From a checkpoint of a small transformer trained on Wikipedia: 8 layers.
Each number is 128 + 24 x the weight over its row's rms, rounded and kept within 0 to 255. Layers, rows and columns count from 0. The size above them is the row's rms in percent of the matrix's.

# layer 3 MLP gate, 576x192, rms 0.0676, rows 291-326, columns 0-191
size [110 104  93 107 101 100  99 107 102  92 104  97  92  94  96 116 100 102  96  97 101 103 102  98  99 100 106  99 111 104 110  91 102  90  97 100]
[[110 111  73 121 155 174 127 117 173 158 199 113 148 141 130 121 130 107 124 132 154  90 117 147 127 106  81 123  73 134 147 113 143  83 110 159 138 155  93 106 116 100 135 156 153 112 138 152 156 117 146 121 129 101 135 154 154 147 151 136 144  95 144 105 151 150 142  97 145 156 109 102 126 136 127 158  83 122 120 118 165  87 105 149  86 113  96 123 108 133 133 156 126 145 146 107 102 143 145 140 168 101 119 151 146 106 110 140 131 174 114 120 134 150 133 120 180 143  87 158  99  97 150 167 108 109 115 128 144 117  91 161 167  85 123 122 103 131 175 166 158 123 115 104 104 105  96  99 134 149 128 147 144 122 147 149 136 140  83 159 113  92 136 154 115 158 112 147 111  98 175 125 100 114 121 145 149 102 111 123 160 123 121 135 153 111 124 124 140  97 145 147]
 [101 111 192 143 158 110 182 140 129 125 133 128 142 121  73 133 135 113 138  98 113 130 137  81 126 100  95 169 137 107  85 139 130 135 176 131 112 120 139 128 112  95 104 114 136 132 102 163 103 123 131 111 101 165 168 146 133 120 118 160 131 150 136 157 142 127 148 159 123 130 128 142 138 121 112 139 114 144 154 136 107 114 124 116 105 144 112 156 139  95 131 107 143  79  87 127 203  90 133 125 124 129  95 149  95 123 153 123 154 149 162 152 149 127 115 165  98 143 135 133 158 148 132 109 130 187 129 105 157 161  99 166 110  93 157  88 123 128 109 153 146 122 143 109 187 147 117 105 118 132 139 142  74 154 101 119 122 153 109  92 106 136 135 121 119 123 138 119  96  92 120 124  77 156 134 125 115 131 116 122  84 132 169 185 157 121 145 104 138 128 170 129]
 [147 170 149  95 120 125 111  88 145 139 131 131 142 109  88 145 136 119 129 103 156 145 129 100 140 133 121 115 130 173 156 117 104 122 108 143 108 143 148 114 131 120  96 131 154 113 107 118 123 141 110  98 142 166 144 139 117 129 159 116  82 123 178 165 145 125 127 146 128 167 122 125 101  95 156 115 109 131 139  99 131 158 106 154 116 133 133 159 109 120 112 127 118 150 154 150 171  98 114  97 112 123 165 116  94 160 138 125 117 125 148 112  49 147 180 147  72 148 154 115  92 108  96 121 133 107 102 122 126  87 100 178 135 113 162 139 103 118 128 177 140 136 124 148 111 183 134  99 135 105 141 101 150  80 115 146 111 178 122  81 104 114 188 117 128 125 107  90 135  96 128 142 134 148 136  84 141 116 134 154 110 142 127 129 149 127 118  84 118  85 164 115]
 [156 155 144 119 135 116 148 103  91 153 141 101  81 106 140 133  98 172 122 121  91 148 125 138 109 162 132  80 130 125 144 117 134  61 108 108 116 134 145 114 178 147 142 123 163 135 146 159 141 122 115 132 120 131  87 194 158 139 132 108  51 129 136  92 108 148 151 113 115 122 142  73 135 116 128 132 148 138 120 127 108 154 134 145  73 156 109 114  99 131 116 132 107 131 125 132 132 110  92 103 183 125 118 110 121  99 145 149  96 166 131 123 108 151 141 139 133 114 108 107 136 111 161 140 141 132 112 139 163 112 114 138 104 128 144 137 116 115 151 149 143 207 126 137 138  85 175 136 109  80  89 124  92 127 123 126 108 172 120 129 106 123 122  77 114 141 112  85  85 127 118 111 155 121 120 133 119 103 124 158 101 151 144 109 118 151 149  97 116 147 100 149]
 [108  87 128  92 152 143 111  73 134 117  83 113 116 135 129 171 125 153 113 178 157 112 140 104 157 135 134 148  79 127 135 117 130 130  90 138 164 133 100 139 122 111  83 141 142 115 149 132  98 137 123  95 126  73 135 122  94 131 108 129 111  99 105 139 133 116 143 118 115 122 110 121 130  86 150 129 119 147  97 134 146 150 103 145  92 108 146 138 100 162 121 128 100  98 158 172 108 193 151 108 129 104  94 112 166 123 106 129 164 107 116 108 131 122 166 125 107  91 147 158  96 130 114 137 183  90 170 182 109 134  98 143 118 179 153 159 117  85 126 126 112 142 154 110 122 119 101 161 123 136 111 118 125 140  88 118 132  94 145 154  99 136  93  87 127 162 130 151 146 103 168 129 120 145 138 148 105 134 106 124 115  95 113 122 148 137 182 149 156 120 140 137]
 [135 129 121 156 100 126 126 100 162  76 112 138 116 122 141 154 103 156 107  87  94 126  83 108 150 122 159 159  99 134 136  84 150 152 146 124 154 109 135 101  97 131 114 122 161 130 153 118 126 108 146 118 110 167 158  94 138 152  96 127 111  68 113 107 152 179 117 130 125  77 159 156 100 154 101 124 148 142  92 118  64 132 125 141 112  98 135 121 145 148 151 121 178 135 123 118 161 119  86  95 180 134  94 140 108 138 103 105 132 171 139 138 140 109 147 104 126 139  99 117 150 156 157 142 111 123 134 114 154 128  95 122  92 124 138 104 143 111 111 173 115 108 117 139 150 129 131  90 120 151  99  99  93 124 135 119 143 160 156 154 115  96  99 129  90 105  98 130 101 119  96 144 113 155 119 175 116 142 144 150 120 172 139 160 121 141  99 138 118 105  88  93]
 [121 118  97 174 105 115 104 141 165  99 161 122 115  92 153 121  93 140 109 143  68 148 137 110  86 108 114  91 107 203 110 122  98 120 139 126 136 115 138 179 136 160 124  74 139 159 109 111 159 152 144 147 117 110 103 166 119 162  83 144 133 122 118 121 135 118 111  97 157 127  79  90 138 137 150 102 156 166 122 122  99 151 105 113 115 138 144 162 155 139 138 141 109 148 151 118 128 163  97 141 124 174 160  88 160 133 148 134 124 152 101 160 109 111 155 173 150 122 123 133 120 128  97 102  99 155 138 136 132 122 128 143 125 131 157 122 134  85 154 119 156 125 160 185 132 136 110 143 154  98 142 109 123 130 108 165 111 146 123 104 145 161 120 121 109 139 132 154 147 116 115 142  97 137 130 143 158 123 142 128 153  89 150 163  95 105 117 135 147 164  72 106]
 [109 164 128 191 155 119 102 155 156 117 139  62 127 150 113  96 151 138 147 129 108 108 147 149 123 100  96 127  95  99 129 135 153 173  96 137 108 145  64 133 128 121 144 158 132 108 134 163 113 100 149 139 123 108 116 131 107 107 114 119 130 119 160 146 109 132 129 129 143 117 118 107 135  81 124  93 116 129 168  82 145 127 109 150 160  82 140  63 113 146 114 149 172 128 108 132 133 105 131 112 136 170 152 151 118 119  94 108 104 122 161 168 149 127 173 177 164 173  99 138 137 153 118 140  98 127 130 101 125 123 142  96 105 126 125  66 123 109 147 123 123 154 150 134 127 125 120  64 114 112 110 134 113 114 129 176 142 151 137 165 111 109 150 107 148  84 112 125 126 108 153 146 140 113 126 127 123 114 117 142  97 121 153 139 137 135 164  98 143 152  95 171]
 [121  97 104 164 141 106 102 108 104 128 134  93 106 117 144 109 197 158 113 127  92 149 126 152 142 121 163 201 129 147 159 147 146 106 130 101 130 154 113 147 129 158 141 115 144 105 129 176 155 119 130  77 104 127 136 118 140 151 140 106 164 144 139 148 103 115 113 149 155 138 143 111 162 103  81 113 134  86 122 117 131 138 104 136  89 140 157 142 116 138  99 138 106 146 106  92  76 131 104  83 106  97 142  63 114 117 157 118 119 103 102 102 125 125 134 148 125  96 116 147 117 154 163 143 157 124 119 114 147 154 157 117 126 118 109 133 156 154 153 102 105  80 145 150 117  93 132 114 151 139 113 115  98 202 160 121 130 130  99 138 140 127 150 104 117 111 103 188 104 146 127 133 123  99 150 174 136 162  96 110 135 158 108 143  97 142 122 133 130 127 125 146]
 [144 114  95 191 111 128 139 115  94 110 136 102 133 128 113 102 149 143 165 136 126 113 114 110 116 150 172 155  90 135  62 138  85 100 103 129 125 129 123  82 131 143 114 149 133 121  94 113 139  87 118  93 129 139 119 123 100 118 157 126 129 121 142 101 146 142 168 146 141 121 105 125 126 126 130 106  84 168 196 120  79 103 114  98 138  72 106 134 127  89 138 145 192 129 138 154  74 116 114  89 143 134 139 134 171 141 114 122 122 135  94  87 101 105 195  82 131 156 130 145  85 129 115 150 126 119 153 149 129 105 105 130 114 147 131 186 126  90 118 108 124 102 142 122  98 137 127 127 147 162 118 144 170 158 145 148 152 124 122 110 123 103 126 101 133 121 141 157 157 106 125 126 145 124 148 183 102 135 150 136 118 108 126 144 123 134 109 126 106 105 126 122]
 [158 131 119 138 173 124 108 156 135 139 144 159 146 152 141 130 113 121 101  96 109 114  98 150 151 116 131 132 135 149 149 115 122 109 153 119 148 148 130 148  48 128 184 163 121 134 136 175 165 155 124 110 126 159 130 120 137 145 120 142 102 141  89  84 136 127 185 137 179 163 123 108 155 133  69 141 124 154 186 145 126 118 115 134 164 131 106  74  82 116 118 161 111 167 105 137 112 150 139 144 106  97 121 145  93  87 141 152 103 158 138 117 136 124 129 140  94 132 112 174 138  99  88 105 112  95 123 106 142 136 167 115 117 116  93 130 134 138 130 126 102 140 144 118 137 126 133 152 143 122 101 152 143 130 137 172 171  95 144  93 114 151  84 101 138 107 123 155 115 169 132 128 135 142 139 145  98 192 117 116 145 133 130 141 144 149 147 105 146  98 113 110]
 [151 111 111 162 134 110 151 143 160 104  95 121 157 131 188 134 149  86 138  95 110 135 179 130 113 135 102 139 119 142 113  82 151 134 135 145 143 150 115 133  91 107 109 141 140 141 102 104 109 115 137 141 132 166 128 138  96 156 124 111 132 113 148 142  72 130 117 109 118 131 114 105 162 132 115 134 136  91 105 131 117 107 104 126  66 114  98 145 161 141  93  68 114 124 146 138 109 101 143 110 116 113 109 108 121 141 126 118 118 139 156 156 128 141  86 112 155  85 137  86 177 104 172 150 125 156  90 110 109 157 132 156 136 143 122 121 170 155 145 144 138  94 121 141 129 129 119  98 129 109 140 157 116 129  84 100 119 133  99 131  79 138 165  78  72 139  77 124 105 114 132 103 135 127 105 142 113 186 114 171 133 153  96 115 130 105 147 124 109 128 125 176]
 [104 125 105 135 144  96 110 139 100 147 119 125 104 159  97 102 125 145 150 116  97 150 148 120  74 116 107 145 169 115  74  83 144 129 147 157 112 143 160 132 118  77 122  95 163 158 120 127  90 124 150 140 132 108 148 110 125 137  88 142 147 124 128 116 168 136 139 119 103 160 101 172 123 168 122 128 160 154 115 137 119 133 132 114 188 140 171 108 106  67  88 127 124 136 139 154 135 125 102 115 120 114 128 121 139 135 141 122  66  97 103 168 140 103 137 161  91 125 101 145 141 143 161 143 100 174 121 106 144 114 125 153 156 169 137 108 101 140 129 104 125 123  92 101 150 118 100 126  88 117 150 132 102 148 124 103 103 126 106 120 118 141  95 117 118 105 111 134 161 127 118 125 124 133 137 105 163 155 140 150 156  85 123 136  66 175 125 178 148 111 149  93]
 [145 153 151 134 111 113 112 123 129 148 113  41 142 160 138 144 139 122 117 114 133 153 159 113 170 124 142 149 148 102 113 105 106 148 111 147  96 101 120 117 130 139 111 175 117  99 195 168 133 103 171 111 160  90 105 126 159 144  88 136 152 149 138 143  97  70 122 133 143  79  93 122 130 126 113 119 111  83 151 101 153 110 143 135  99 147 125 140  86 124 105 132 131 148 145  98 131 124  90 126 120 113 107 152 101 125 133 134 138 153 155 136 169 123 154 149 154 103 152 129 124 116 137  84 163 129 162  97 147 142 197 130 183 145 139 163 108 134 139 126 122 116 113 166 133 153 100 112 130 134 118  84  90 136 109 153 130 100 100 119 136 159 133 152 110 142  80 160 116 138 121 144 130 131 153 117 147 147 109  90 128 160 107 148 126 127 109  93 106 118 112  99]
 [127 123 136 115 132 113 172 116 130 134 106 119 123 117 128  95 122 167 100 128 165 166 176 148 162 122 117  85  98 155 149 122  78 100 150 153 130 104 139 142 121 112 136 127  91  88 124 136 170 110 114 133 142 168 129 100 158 128 132 144 145 103 141 121  85 153 126 119 149 115 112 159 153 118 102 123 126 112 111 106 154 143 117 130  77 145 151 149 110 116 124 168  91 123 150 116  92 125 101  96 167 105 122 120 140  71 131  80  98 119 187 160 135 155 124 153 142 135 131 125 128  93 144 139 141 120 127 128 162 125  96 114 160 129 150 153 109 118 156 142 107 109 112 106 128 126  78 111  96  84 117 172 125 118 109 144 143 146 107 159 164 148 161 130 157  96 132 139 108 139 111 131 144 155 175 148 128 114 195  94 181 112  89 141 132 110 165 157 100 132 146 128]
 [159 141 131 139 148 132  92 131 163 136 152  82 129 110 157 154 150 187 138 114 117 124 120 126  90  95 123 144 162 128  91 126 155 122 111 111 114 119 108 142 134 167 145 159 108 115 120 117 160 133 116 152 129 148 168 141  96 115 124 138  76  91 120 143 168 137  56 136  96 101 149 117 128 153 123 123 119 143 114 168 143 126 135 101 179 146 127  88 128 139  90 135 125 162 130 111 147 136 164 124 106 139 157 156 112  68 125 145 147 141 176 122 147 144 160 125 102 122 128  85 121 143  95 127 136 158 121 161 150 120 122 134 104 135  90 153 107  74 139 125 113  79 108 140 162 188 130 125 110 103 150 116 117 151 131 106  81 161 141 129 125 139 172 134 128 116 112  88 114 142 157 149 187 114 127 154  91 137 124 124  96 144 115 133  98 141 126 156 125 129 142  93]
 [136  92 107 155  96 137  96 133 110 118  95 151 192 137  81  82 119  75  82 144  75  82 153 150 116 111 190 135 134  95 132 143 158 111 131 108 107 138 111 102 132 130 112 173 144 101  96 142 127 130 136 122 102 128 123  96 161 141 162 140 109 101 123 125 111 104 119 106 116 113 152 107 149 146 144 137 148 161 121 162 120 126  90 139 152 136 112 109 132 125  92 121 187 130 142 160 136  92 151 153 141  64 139 189 123 148 162 116 119 150  94 128 161 157 109 103 122  99 145 127 152 119 133 145 162 163 134 139  94 137  94 148 103  98 127 150 117 126 100 123  94 130 136 131  83 129 124 121  99 156 152  74 157 126 124  67 127 137 115 115 132 115 148 132 118 130 108 148 107 115 125 119 132 147 156 134 166 145  91 136 115 129 123 109 147 142 139 120 131 147 104 130]
 [139 112  81  99  88  73 110 146 129 131 118 119 129 107 113 119  59 140 112 173 109 143 134 136 105 164 151  87 118 142 121 131 128 113 135 125 155 173 151 168 129  91 114 107 145 157 120  96 162 151 134 128 126 125 140 125 108 132 118 157 159 154 138 154 142 141 122 129 105 148 136 122 141 108 129 116 122 136 157 155 124 143  97 112 116 171 139 123 163 130 141 119 113 136 132 107 165 138 145 127 127 101 140 122 117 120 131  89 119 112  95 157 112 108  85  78 117 115 103 143 117 166 156 146 120 118 122 112 104 121 127 187 111 104 114  91 104 115 140 148 105 170 149 111 170 138 102 143 118 178 106  84  58 142 140 180 174 134 131 146  98 158 103 130 133 129 107 207 165 134 177 118 119 121 123  99 147 133 122 134 141 121 102 119 132 131 116 147 119 178 143 142]
 [118 124 101 144 103  95 163 150 125  98  89 139 162  85 130 120 107 140 101 120 163 133 119 126 150 132  91 139  88 102 108 127 117 135 159 134 146 132 114 150 137 124 120 101 129 130 114 135 138 108 143 142 129 143 115 101 136 152  97 157 158 150 146 129 148 136 132 154 149 126 176 122 112 138 162  88 121  98 157 138  80 125 151 106 126 130  78 124 144 155  79 136 180 103 144 111 130 105 110 142  84 183 111 129 105 116 126 163 126  90 108 136 167 110 128  99 166 137 103 161 125 131 154 119  65 181  73 151 142  97 172  97 114 133 165 121 115  71 111 105 169 134 139  74 156 127 136 116 113 152 128 140 141  83 153 114 118 146 133 142 125 123 127 145 113 122 105  81 116 172 151 136 114 176 130 113 118 161  87 145 130 119 118 119 138 141 116 129 154 143 116 131]
 [ 94 110 150 120 110 139 115 149 130 153 138 135 111 113 141 123 126 116 172 164 130 133 105 137 177 109 141 104 180 135 126 121 128 117 107 155  81 127 157  87 126 148 151 137 156 123 123 164  98 128 131  95 111 136 124 101 171 126 116 137 166 178 151  97 125 145 118 165 126 167 150  82 144  99 117 129 166 163 138 159 116 130 113 139 139 132 103 164 150 136  82 156 104 101 135 109 179 139 123 120 106 105  88 101  91 151 154 138 112 111  82 171 146 114 141  91 165 141 116 155 148 141  86 197 132 135 122 118  94 168 103  96 155 140 130 108 116 136 135 134 139  61 134 120 147 141 109 122 151  82 103 158 103  78 110  99 136 114 141 127 101 148 135 107 133 142 104 123 135 129  87  98 151 160 121 155 127 130 155 113 143 129 116 151 146 131  99 132  98 133 120 103]
 [156  99  90 154 111 169 154 114 144 136 145 206 126 175 183 155  93 104 111 135 118 159 131 104 128 109 109 121 171  92 113 117 107 127 114 148 135 146 118 121 115 127 135 100 112 156 136 133 117 138 163 144 131 107 190 127 101 116 142 109 123  94 145 116 167  93 132 114 112 142 109 126 151 140 109 102 145 151 111 118 147 131 131 115 163 157 118 113 114 128 137 128 137 138 142 168 136 122 138 176 133 184 149 116 145 146 160 122  93 124 160 115 122 122 168 119 100 119 134 167 154 137 105 123 131 145 112  93 139 113 164  94 151 100 119 123 134 120 122  96  95 123 129  80 135 160 154 130 154 109 113 157 148 129 190 147 130 118 107 149 116 160 144 148  95 146 138 149  78  93 165 111 113 151 121  96  94 108  94 121 101 100 100 154 159 123  98 120 161 127  97 173]
 [159 130 141 136 113 128 136 112 179 136 134 167 131 144 154 181 163 135 140 160 127 128 116 183 138 153 100 133 118 134 143  95 120 146 140 157 129  68 151 123 123 139 144 179  87  96 132 137 145 152 150 164 143 129 141 114 141 119 134 153 113 112 100 143 121 144  78 152 158 149 173 135 104 139 170 162 121 122 152 117 126 133 146 119 166 119 132 144 117 166 126  92  98 106 181  97 124 109 148 128 140 134 110  95  82 136 141 175 129 160 143 141 120 115 104 143 154 130 110 184 111  92 157 115 107 151 116 123 152 173 156  97 113 142 151 148 114  81 115 157 130 143 141 141 164 143 132 122  82 135 121 158 145 152 110 146 123 116 142 148 128  88 129 135 118  96 153  74 142 102 107  86  99 129  95 152 129 101 134 137 127 120  70 122 152 104 116 170 143 120 139 149]
 [ 54 109 144  99 155 113 128 134  88  83 129 107 134 122  96 154  99 139 110 134 128 129 128 118 134 161 154 141 142 124  95 110 120 140 108 165  71  84 129 131 133 134 103 102 100 102 165 157 129  88 109 132 105 114 115 133 121 144 152 160 112 145 131  99  83 142 126 104 115 145 186 119 133  91 125  98  91 147 163 117 131 147 162  98 135 128 132 143  85 100 125 144 132 150 151 119  97 154 128 158 121 106  66 109 136 133 122  98 105 107 155 130 158 107 111 119 135 121  98 154 150  81 130 116 164 114 153 122 132 122 129 109 174 140  94 112 117 153 114 143 147 139 115 142 171 185 125 186 117 129 123 178 171 120 125 161 121 132 100  96 161 121 131 150  97  98 133 166 142 117 100 144 125 134 122  92 144 105  95 130  97 121 134 126 132 145 153 100 153 152 133 107]
 [119 115 119 107 129  97 187 137 191 109 116 129 142 128  80 138 141 111 118 148 148 119 107 120 119 135 151 112 120 122 134 129 147 152 103  89 153 104 157  91 124 144 104 118 117 158 169 143 123 104 138 139  97 110 137 147 130 153 148 186 126 111 138 167 149 117 171 129 189 134 152  90 117 146 147  72 145 120  83 120 122 135 129 126 117 147 133 128 174 162 117 173 127 164 125 132 110 138 119 165 117 129  93 136 124 102 115  98 131 150 133 107 151 108 108 135 180 150 143 127 134 150 143 130 136 116 127  95 150  92 104 127 108  82 134 119 112 118 156 121 135 135 115 126  86 106 114 167 121 162 103 139 115  91 138 114 155 129 140 116 129 157 179 130 101 163 122 177 169 127 125 151 126 162 170 153 128 107 134 113 114 114 149  59 151 162 188 106 130 114 138 131]
 [107 141 130 105  93 141  93 108 138 101 121  77 126 137 114 144 138 126 109 136 134 167  76 137 117 112 113 148  82  96 115 130 123 156 164 110 162 119 121 157 118 155 140 127 101 177 133 120 148  80 168 140 138  97 173 126 126  97 153 117 145 102 119 140 152 103  80 110 148 145 120 117 128 173 142 154 122 108 134 129 125 136 199 140 148 108  99 109 155 109 114 126 156 130 185 128 162 126 131 108 138 141 128 142 128 149 143 149 102 120 107 158 150  80 142 124 136 137  73 145 121 125 111 106 117 151 114 137 128 136 128 159 141 145 165 169 102 143 169 179 104 117 135 107 119 104  76  86 115 120 128  96 109 110 141 128 119 137 132 138 145 113 125 119 152 122 106 103 128  78 164 126 151  82 126 115 129 156 172 111 132  99 113 170 160 113 147 150 130 117  72 159]
 [149 141 170 116 136 134 151 118 105  98 161  98 146  83 116 131 125 116 141 136 156 136 125 148 140 123 154 154 156 149 162 131  99 103 150 116 121 101 181 170 121 157 136  73 116 151 165 177 161 138 157 125 115 113 108 154  99 108 134 155 168 140 125 146 119 134 117 119 132 118 139 145 117 161  69 110 143 200 136 169  98 140 138 138 124 120 154 138 144 115 140 144 136 158 139 147 140 118 175 132 141 107 146 133  95 124 126 161 137 137 136 120 107  99 127 125 109 151 121 162 114  98 120 120 115 165 161 117 109 161 111  74 135 131 111 125  95 157 114  92 137 134 128 160 138  76 123 137 117 126 124 141 113 106 151 137  99  95 134 104 193 145 131  95  93 127 121 175 104  85 140  98 123 140 144 125 120  82 115  82 108 125 158 106 168 137 157 104 117 154 164 148]
 [153 123 137 121  84 155 141 117 134 159 180 123 161 130 160 135 164 130 139 105 145 133 175  93 138 144 112  79 137 131 109 177 104 138 143 130 112  94 135 100 145  96 120 141 153 114 109 151 131 168 175 116 152 155 118 150 145 156 144 110 151  99 155  97 132 120 149 140 137 173 176 123 127 119 114 160 136 137 107 188 122 122 127 147 149 134 129 167 116 180  96  96 133  98 146 108 152 108 146 109 123 140 103  79 112 115 168 144 126 162  84 103 153 122  95 115 129 115 102 156 151 160 132 145 154 102 123 119 143 121 118 164 159 125  93 128 116 126  88 112 164 131 108 114 154 133 139 162 112 144 106 183 113 117 161 152 129 113  82 117  92 129 119 118 133 134 126 119 157 104 103 134 179 114 121 133 105 149 129 167 130 162  60 142 129 117 149 147 111 144 137 142]
 [ 95  95 137 143 162 150 103 156 113 121 121 129 157 141 117  97 142  97  92 198 127  69 164 155 112 142 127 113 120 119 135 109 100  78 160 153 132 126 116 106 123  84 141 102  90 131 140 114  82 120 146 139 119 161 162 116 147 106  84 135 132  98 145 126 128 139 125 122 150 143 102  86 155 106 134 135 160 124 140 122 112 153 134 127 133 144 123 134 120 139 126 100 112 152 144  92 128 139  99 103 146 136 127 134  98 172 137 173 136 165 104  79 153 165 116  75 105 180 138 150 132 103 155 118  87 120 150  92 136 176 143 132 183  94 151 143 128 152 140 128 112 164 131 149 109 133 108 126 202 135  96 150 141 138 181 153 114 117 100 119 125 133 109 139 132 137 135 160 147 143 102 114 137 155 149 110 131 161 125 118 108 171 111 128 127 116 103 126 127 111  98 114]
 [116 123 118 166 132 110  87 137 155 101 130 120 150  79 137 135  82 119 138 113 105 120 131  97 129 145 110 106  84 127 131 100 107 131 133 103  99 123 132  92 151 140 145 114 152 171 177  98 153 137 125 142 150 137 145 110 145 157  97 144 120  95 116 121  93 158 106 144 130  79 127 128 148 128  83 147 107 149 109 112 105 100 141 121  95 121 137 113 143 157 160 140 161 110 162 152 133  81 115 137 140 128 136 157  99 124 112 112 127 158 146 131 125 142 104 110  74 109  86 160 117 167 157 109 144 100 149 145 120 121 116  86  86 143 144 106 157  84  62 173 126 123 126 155 111 147 167  84 126 123 107 127 100 113 164 144 149 131 141 115  99 121 135 137 123 151 116 107  87 107  87 161  97 119  99 166 134 124 138 154 115 145 110  89 140 140 105  90  99  93 121  81]
 [130 117 123 131 156 131 116 118 117 145 160 151 139 164 138 109 120 142 113 119  76 121 149 148 135 137 145 113 118 122 133 155 107 108  78 175 106 143 121 127 125 138 191 138 139 112 109 145 176 134 141 134 119  69 162 100 140  99 118 109 138 115 114 125 123 109 146 145 122 145 142 130  61 167  96 146 117 105 153  98 151 152 119 153 106 119 118 162 106 128 144 107 109 140  80  97 121 142 133 142 162 153 152 170 128  76 172 124 159 105 116 120  95 133 120 118 169 153 137 174 121 135 125 131 130 135 139 166 165 104 113 150 144  98 103 155 130 129 130 115 102 143 126 133  96 103 108 131 154 137 177 126 110 153 160 132 120  65 113 134 187 120 147 110 143 150 136 115 120  76 145 160 107 101 124 114 133 117 146 178 104 130 133 178 108 117 129 120 178  89  91 123]
 [ 90 112 137  92 129 130 115 105 123  92 115  99 169 153 116 155 118 145 106 148 135 102 155  89 135 126 120 105  95 143 133 100 123 120 155 121 143 109  98 133  68 139 142 154 154 165  96 135 140  93 124 128 131 112 144 112  68 116 108 101 202  95 131 101 166  94 133 113 130 158 153 148 119 117  83 118 143 100 138 133 161 109  69 144 124 115 101 121 124 126 131 113 145 137 140 125 107 171 129 139 165  96 146  98 127 141 160 136 133 108 137 190 134 128 138 123  88 149 129  85 131 122 103 134 168 154 105 122 123  75  98 169 120 158 172 159 121 116 104 141 116 134 101 120 115  78 141 151 102  71 101 119 135 110 133 129 168 120 128 121 112 127 154 110 171 143 150 152 116 112 123 149 151 103 102 114 118 145 171 115 118 131 160 121 133  96 123 149 112 130 104 161]
 [ 92 102 116 111 154 135 147 135 157 116 158 100 132 120 108 118 130 111 111 164 102 147 137 144 157 101 166 119 156 126 146  83 168 113 121 153 126 155 138 163 162 124 114 125 126 162 153  98 107 161 112 156 163 147 133 109 134 128 173  76 124 118 113 178 118 142 104 141 126 110 135 148 142 108 115 100 100 156 144 166 160 141 113 111 155 167 133  99 122 117 102 113 120 148 118 128 101  96 103 165 176 130 137 117 151 134 100  97  88  88 144 140 139 140 159  96 103 151 141 103  99 138 147 155 153 157 156 149 125 102  83 138  96 140 140 186 133 123 132 162 101 104 106 148 199 118 127 107 114  75  93 116 127 138 139 119 194 109 120 102 126 163 129 132 155 106 149 127 112 137 112 124 164  98 117 111 119 120  88  87 145  99 126 130 138 117 107 115 105 129 156 129]
 [ 94 134 135 139 136 155 129  82  88 194 134 129 145 156 163 135 180 127 113  96  97 152 111 154 108 115 151 161 141  99 121  97 124 106 119 151 114 114  87 146 113 129 152 134 102 123 108  86  69 179 130 203 118 138 122 119 112 132 115 114 118 127 166 112 120  99 110 138 107 103 136 142 122 149 134 162 123 133 150 155 143 128 102 116 101 137 136 144 114 128 100 125 116 117 136 134 132  96 119  73  84 146 121 126 125 131 128 104 136 120 122 132 115 116  86 111  93 126 111 146 133 119 124 147 120 113 103 108 182 122 144 130 108 167  75  97 129 144 106 124  98  98 156 112  92 133 148  59 115 120 153 150  99 134 131 139 130 103 105 133  77 138 119 107 120  77  68 156 111 124 146 133 131 151 149 137 101 111 114 149 170 122 131 139  85 126 136 148 131 166  92 114]
 [162 124 126 109 157  81 147 144 136 121 147 136 165 138 123 119 141 164 134  88 164  89 115 150 151 155 175 151  65 129 117 156  78 141 103 105  60 125 137 133 111 126 131 127 155 143 151 152 109 131 103 120 137 130 125 127 141 134 134 161  91 121 143 149 106 155  66 139 135 131 148 148  88 136 106 116 156 104 135 116 165 138 142 102 122 103 116 136 149 132 122 130 120 154  90 129  98 124 120 120 122 138 125 149 110 106  97  84 125  85 121 129 136 114 141  96 120  81 149 123 128 138 170  96 106 109 146 140  71 120 151  85 147 136 128 127 110 162 129 196 148 124 140 104 130 133 113 153 101 152 155  85 133 134 133 109 133 153 132 123 100  93  78  85 137 132 135 101 134 123 182 111 132 148 150 110 139 151 135 170 135 106  99  92 152  89 121 151 154  95 114 138]
 [139 132 123 115 123  82 126 142 136 122 140 130 121 138  91 136 155  94 134 158 111  93 146 108 162 150 113 142 161 106 162 141 165  72 122 173 121 151 130 106 152 137 162 122 140 122 158 156 102 122 121 172 129 159 141 135 130 135 106 107 149 148  74 127 112 105 151 154  81 111 138  91 177 142 153 111 144 152 111 174  86 131 132 140 108 106 112 157 119 139 116 150  94 120 173 133 169 129 134 140 106 125 138 123 157 116 160 162 106 143 117 157 110 134 155 120 130 171 129 103 137 162 105 127 134  70 112 110 128 148 130  98 132 159 128  91 116 113 144 118 132 113 121  98 128  81 177  89 133 133 117 152 129 112 151 113 106 125  95  84 141 114 138 128 133 145 144  69 129 130 149 135 129 135  98 149 114 113 183 155 154 163 114  62 105 110 144 145 171 147 127  97]
 [112 144 143 130 107 131 136 104 131 113 136 101 124  99 125 137  97  93 133 106 104  69 136 142 202 104 141 134 115 131  81 108 153 136 122 141 116 122  89 119 100 107 110  98 112 125  70 116 105 103 110 116 145  85 135  98 100 123 159 164 138 103 138 133 154 124 110 155 138 153 134 139 109 137  86  94 115  95 150 118 137 105 121 125 148 156 106 152 134  85 115 102 144 141  84 129 150 122 137 163 111 143 136 153  83 113 115  85 108 162 106 128 116 135 120 103 119 126 109 145 114 137 138 115  96 111 135 137 118 150 171 146 131  85 158 144 111 126  91 168 110 127 109 133 118 111 111 129 142  99 170  50 149 140 151 189 133  92 100 132 113 168 108 138  83  98  83 122 111 118 114 107 129 100 133 159  89 139 128  93 143 131 162 141  77 126 127 143 130 140 109 110]]